Each number is 128 + 24 x the weight over its row's rms, rounded and kept within 0 to 255. Layers, rows and columns count from 0. Numbers have three digits each. The size before them is the row's rms in percent of the matrix's.

# q: layer 2 attention query, 192x192, rms 0.236, rows 0-16, columns 0-191
# k: layer 2 attention key, 192x192, rms 0.244, rows 0-15, columns 0-191
q0 107:123133168126149103120056140104120135116118137136158156118148140130162118091109087132109107125140181104134158143136148116145129099105102111160134125113135118187121078142128148143094163128109159174139152130123125153153181099137110167113109100131114126096162116144115184133111113114082142152136150113139142161125119128127130124107127109125091065114159154142158101137133140128108145074160112107155100123129110119119072118113123140134083096129132107164136126152181135131138114134119139142152149143109114192062122151124146106149124134115143152085135166153106149110158132131140120096
k0 094:107105117127157135160149141138167110168161136102140122109108092190084110143154098125104126161132089138127098149151099145075114130088117169133126149112139142128153102144140112115116153166144128140139146121151152137081118108087167138131119165137125168119121145146114097113161170137110167116163121073170140138137085122139123109171077126141083135123110117129151129147126107081157136121108148083125156135149127158097115146096183117107112144129119118120138125099096140089118132143137079108129071098145118114092090099126093120146138145152127111108131143128145156130139133086136151123
q1 112:155102109138163170155088150125093108094103135171133105132169156110107134124127126114132113126148108130151087116100121081162153158159140119117118127121137099101102152146076161118109147112124140105107139139117104135125145142098092159125146137135153119113129140124113170148142062117141133138063125135129118081124146123098114112083144121164139111141160157150104170080145113149130118129133140122107087151106121144129103112193132132133148147094134106137085166123148093113095126144134108140143124181141121152131175110154148158128171088139137130090125149154152107128149150140166141185
k1 093:135085184146139128084088143104167115122137150104128142156134097155156133124120158132157113129139151145139104099101127090112148157131098135109158151159154085121143109124107163162128084158133107153114123131123141119125134103145134168110152144097123124094160111153140131144135103141112147140125126154134137151144128128158139136110148161132137127094139123138155095114110160159113131103100119155143135068081113124172125150157104133156115150113125111155098143142071124147163136113087110150147150102094125168145109150077178139109117143110136094115134126142155083132101151104183092055
q2 108:132119119122141172113100141123139094121127129117139147144160141152132172086143139112168156164145113117135098140122087115112116150145138096092165121142142142100119156128124105102109105069137118130135119133113119139105165137105082135157165156190119100160153142158085124138178121127143108116138095125103116134103133132153079146128124140143101167148159125162081163112123159123133142127079164126137118102088143149148160135155123125089171131124135152115120136131112114159096129166133111108146107179106106092183154139143087152144115134097117098093158090176112117134101133091117132113
k2 094:120129097110129160129131110155064159117154078139120139088136125162113096167161137093125130094126148130141151136149184143120146129155121092134107159134114141129115123133114148140116139169146158119091120122119127114124121190134170147113097133106108134130181073086122144113090158141128128158147104154139145162150129122165134091132122102127154110111140150131166169160128118117116079146156107115118115108132141089108110155111145137138123147101092126135095122122156126192148173093109138124106123086089107138116114164173107075119086091140134130148103129132143130136162130159138098112
q3 111:114119162142134139108173124136149159115136141083155110105134130138090109128108140116110114120124132094129129144088113129132108206111131131115117128087172138156133104109147120140115116142155112097106098149102095143158134113106130099110159136170124088147135076183159112117157122124141099113139148150098140156090132176124144126135158162151119153143119125134097085125110135122139168121110121138117156134108137171127182118106114127122114132116140187120127137147152144096084131156102184119130113102109124079122151088121094160093128131112150092121127125089111111136105132127212109122
k3 084:104126110137105139106099105065139131133129127157145096153163090119121124101207136126135117136117137127149145150145177165109129133092123124160173104118136110129118099096158128117102137157120093105110140134110084119125150215137147135102110111120129129129107131116088160116122122125121170104129131096128112147162137138113087135128112116137137097123146122163112117142139121129117130144153135151139149135155166154124125114109140141113128105181125114133097145144098059174156113087138125095146133163159113174149131117117139115140150133094099099108185132167087135090154145126075103126
q4 096:130104135107124142109066146094169123103138136180122109138146095147108143121159136137063142124123122130178064124112126104148113154140149136133102103112146164111103153138126095107094119120136128143141145140091129131133170120139095171152110160175128117111137144168117124132133101119109144145174124118116097143120121089094089130165117094163093109142178101130106146109108109164131117119084108150127091120104131171124130155150158134105160146176122109130168133154126123107137113121160110106152081150149113153137103165134161153145122130129084134124132160172108094121095151106158137107
k4 090:127127100098115137191113160145130101135159080138102122120128149134146148166177126160094149134140119138110145105062114147085151122084134126124149131106104086116073093128099134112113137095123125141141073084148092086115115153160101135143145122128138128137150091117101115089144149147108143110141115115186122153168123139120117106117110164138092134122156122134067120098168156130135138117112107131130114109109135138144155140131101149121109112139157118140089125135155130140082134109110147148089080101134110147116115142147112098124095097101089121178152142146132155087100125106093137113
q5 109:162117154109154148120065122138127117104125122151115105142141150123149123154135120099166083140121140109126096151127132126158126137169119128107132134168160140164120110112132121154096111089129133147133115133162120147113106093089153120123130139101133099131134076162125122142110098093144167126143146151121133102103134126106133161151150120120105139167096165153127169160122128128145120098125132124100098114135146090062118140138120115115102099165157113102118144120048123134151170180137134142115123127127146123115125105077120108142154123149110125083136090109111127182160158061079104091
k5 105:117129145142115120181100112133185104093196108123181130143146122177150094135085156172088147131120117114122115097109117105133119151137123126138105119110193136104140138152137148140141159146131132143149137126125150148158092082136102110115120145126137118114123120143118128156122105092153144157105103111149086120123125128110126122111158165142117080068134049103124142108130082109137158150093105133137136139131128144163137148113121152102095159152134127106112105145074116099175197160142125088143165135121136099102106159133105122119125139153150138111137150122128128129114096130133117115
q6 106:136120110104121156125102137134109096131138129128123118170126140139127164115078155119126118117151105095129125133153137112094101169140124136121146116161140122090145148140083145116097126092116056142137181129095120096091085116095106118176138118123124123137138113170100159112139099120148159121136087119098138084142148116152129136134109144122106162160146130115117155149146150161166129152132119145085093149154089151172135138143174139084151177114124124132098129145111126128088141162135104122142146168115104132136150149125103145121183150160170093104111116150134111085082095119149174145
k6 086:147136094158102170138102116149116107147117135179156148155104133159169135137139142156096155139107110162142130102100145095141108128115125065112096124099096108148091131098127181130166093136103139134108072158100105143140146090112139134140144106142140145107172107136113117095093177155115157128153124100107090132143103099145091107114145133129145112123136152158133149136174123103101139106122141118113145122154149094111133127149115128128150155146159141136081120131121123105161118102124115094104108137096147158150104132137138138118064110109157079160089150155099149101103152176099108146
q7 085:153160167111128141118156139148125176115144134129195138126124141125138135143099120133128156113156114114135122138124090095084101137072120133120105105104130149118145148119141089128133107155128176090107114170112132157155090132140118094107126132154091107145148164115145099091105136105061096075112162148131100123116134140117138112107166179129117119124077125151093092144106126104122131111108136111157116139094161107135128120138159115128130127130130194121132074106129130158156114110086153122103133128157151077162156118174147108109176126092108145124154138097135087117126124144140126114
k7 090:100128125122137156113165094128110074133113121100156131096135130143123141101108132114104116127110113140164104122124124146107123120125119164145159145129098170129173150155122112111075136118091112124137191099110121086146147140104120138138095123122119156120099159114164152093124102108147107125146158140123138101113071104114148133136084158163101116124131141089185098167164114140086128123166068153127141130129118153117150134136164100128141156150145090119134132195147088091167147140168129098162135147123146163117160166117123129147157149140129112140119096125127133154125154160138177114
q8 097:132142166155142145115148116119115113116151102139161088120095111161121123126122126154123149146106148206126113114105111116119129139148111121208132161120112116173143096149165096146146159129122160135155106096129153174147166145122135125113074157149130113152120118114159093139145158142148123109121118154127142108128107159102094124113111102089135113144116136108122091088144129114069101115100141129112115083130146105105129140090089107201101102118115167131171113111082117135137122118131076152154118107147134155119140104118139133134123126153133151078097135111130117098149160111133086145
k8 095:151125135118079124094125140104144110122106104129129124149132144145156152126130109107149147149106144135103143107143104114136101124132145152145100133139152123074130104151111107132109128126099128138130148134122116147148094104179093102142128128131098118115107142136113086169119100126100161180131115143166150104127126136102137113124140112131079101129128087156110084101119070169126158198095117117115121140115151131116118149162081103130111092155094107080106116109103107109151144152160123126131135146103149152122166089133175092140068186116119143131105152148092148121150111087112171086
q9 106:138131177094115147122102167117119134120134128100112149099146084128160126110148145115144145122109147121138126114119150141179149137162078166137124129131162153174136115135116128101149127118171135100095108129097121143152109131157140174123136120155137114100165105117099107117126128143109191126148156137082143143148084124134083120175134106137151112143154136137123124115123142135089157121124135137142208115074154127108127146088116158172131101112122137173148104086140151104145100124086173142116083096118083144167152121167141107134091131093115115157149158118141153152115137110133123117
k9 088:146121101182128139179128142131127150138108134094138120117090111120085125106151158122134147126095128123147094087111125123074085133157127101144113161107072119142115139098129093119138117170129126101089131102144120120110145185118167095124159112101104153090070162176094151146088125132117132117103162169178144089106141148132085132125081138137099149120149115143127114108143138113110142132150107132141121143195149080120116154146103118112120137105108130156103129159191116151141113115186135109123132124124128156120113126132135118151135146127105132163148124104154148159130167111143134136
q10 094:121107130157117105107152147106118140136143104134120098147085149123110103144137089165134134086134142144110131133112080126157099128069182125135140140117149124077169109140118125139107140131178162114163127110156156150134116105070166123125135121122071133108117124116139138134128125104148164156134160115142117153121142117154187150136066138111153139095170090130109130183139141131120142118127081115108085137141174116079083112149134112138124132134146128125135134149173133148145123146114161063158130115110122107085146167098118128123161121130163114150077131143124124102103136129156138134
k10 097:141117143136189171141142150109140115179155125159127127117139137148123111119142112153105105117096114112150107115101115137136128149117120110128127151096140107142137114127137088083123119099154108144135151110091168132124127070109088115143126076172117120134108133135144131106132066163120137167089157143095102132153077139108102145114135132107109130136125137113132140110070130127101127123152141113107087172084108108091133101175130133103160141122115161117116161105114110135141165109173113103102150165107134175158106130150158167143095143074106120122160141115108122140127159194127117127
q11 089:135120108124139104140128129112139143109123140139108116165098168110145162136162129091133089137132100147135135127139078136105120145133149141137148160143075165101122144135091146114147127093116112147191172149135147119131150108111127134118142137098159153132103158148120121127138155113098153139087067092144079129134105097110145154126109106102111149179142118093148118151148139111102105149111146123132113123147123116179116152142123151107166112140142075160105152181105143141109116103170116147126069134105148127139136143097127134157149125164155156082058116110151101153147157134088152136
k11 087:133135101123153112140124118180118128109133095139088130096116161152111135136136114137115134125119104141117131128173176133145121154107109147125106089120124127120120102156133075126163137111132133140104078124177125091148076177135134131135136182127105139166161096128108165111119148112110121127138132153164118154179135175118131114127093123117091124148162123180097149151091159093090135130146139081142111129082102071165147152116145135148150145094128109145140103114148158133097155132155069112125148090124114146149155139156144105128130102162096133150110102126132095149145108110129082107
q12 098:113171163166111126149153124171106159152114149130127130108088149130122129127110121127122080088122126139077134144125122124129100161123188100119118126126088132088126137132110135153113147124144181160153081112137111181182132108177139131125143139145101124109115151103182183133146139125108135126108157165153097144151136130143135115098128135102168146085144125129137154075075105083123155170145126116101107199127148121131116123149129093142162128129130169121142145114146111120140112106097156146072151119132150115089158133158127143164105133113118111135143151115109105135106148125134126117
k12 094:104112138122109106093174135137181117122121102154118147168131128133137151146120140123101074130153151177138109128113108152123139138116098125181115108179129119152130125108094120095118165147106115101146148088113073088107123136130160130102098145106123126125113143139092115116162096118113134101136124104148094141158113169095162157146099127146126119117145107147107103153138113162090199105109120154153159170131114150105159137102154104109173155146152155122149137120101121095102133163145097132092126097150141125106154105102094113129170166163115103127091133158126155146167109099146128125
q13 089:079128121091153116140110133096120139159115111149114104140154155149137138155105094146103139119130148156071095150131129097148110128082140139168141132147135146126155122154141100106116113088118098128157112142109190161147127120155117089098097108124160118112116118142149155138156118137096147083115146168146126102116087143131145111069111117093137133115112171128158072094131162115131166114174102137129102074103118114150087161120119153117116112120123127129143124139126136125115182111100078120109106086099148143140117185152123146100093105138115149097133121139117081129122145093135117102
k13 087:168149124115164126113095117114134092098116116136188131144134083130097136140146137096168135109113129118157117152148137109142167099129101092160137146128110128122109104127100110157106072141129157105180137158130119156124095123148130148113135135125140105100137130072102129146109147143174169148121106113104138135110149082142121154118154134136116116113138145152141143120128140124127169150090181124122112141121175069149109150134101113080119106104101157137170126084143161095132139102142132118116112106140161119155105149122125127077089133143172125118103122176086167067128105119117161117
q14 106:145147111164111128100119136131137138135141120115157120193140138123145187146104158122105130139128097129144106145119131155122136178133105092102090126125096137101053108127085162138138132122062083116122185140117130107139128085111103111157109162116137098139155118121165140156114147132123088132128149107182108095178166149121113115114096100118131150134154126132168174139108096139144107108158113122090138164163101123089090112159122101099105105116147126093125123140103125154155107120165126127126115153097133104110114137163105161160172104123149119124107128132127148119162148129149144130
k14 096:149118158068149123144134155102097134113127120143155088140101118139148116179087120131130114104152155121125183141133081131124132160171140120151138096148183151104126152097135098107115159118073110140127181117134166133147179124101103120117113140140111119094117120121132145126102158087136117140127140116088089113120143091114147145113130153125152110125124124092153094157135140120158175126144148139124086142099142121121095159129163075131108161134137127117182118123156121091102133106093099087106119079141126107091112134179111164134153115149120127108151147155108109138139123088131154152
q15 090:129169138152124135088118124104132145120155151142145180088132121146166098180134122156115143187165162113134140150120104103128109116122120102107135158157105106117155116165146119110129117071097150141152091119142143109152105108140118098134127111117081087148181156187119146155105150132115157143113145157108138113137117141164125179124113122106168133095120158122156124141126117179145162145119154097110123090130121062133130137155129134110141116138126138099097086146107153181151148082133131124155121173097134134155124102132122150125148134139102120136122093139167117114094132091107162126
k15 104:083122128151151154126126156103167156132110131131176170137181106115104112163129126106138113139119167079128129116117140143131142089089144115120131137057109123084125121107123121188150153155115118117138119124116148146140159123128134115102156134156119169110095133158157106138147131129089115151169135128141077122098093147109157117122127140103121067160113150075139146110144085140135120140123132114160148164115151140135169106161136141131123121137107113125117122119139180116145129092133102115184149149099120094069135162124125097163162120112137131160144141121123115163073135127119137170
q16 105:094120131139161131128175145117154153119110110119120161143149103139130109035107087159090157197135124146137101133099150086139125149135101163136082126130191128137149093126169101150120163146110109123114083146143157148130134142148117110099111096141107109098099101147134105164115112145130155156143144167160135153098096117114140102122155106135130118136148127170095124122107121106111170105135155124165144099087121146125105120134127122098156134120133172115179131101123145111153139128085173113135130122141099115119134122100121082149125096125113144128159134193128109116111119146126122136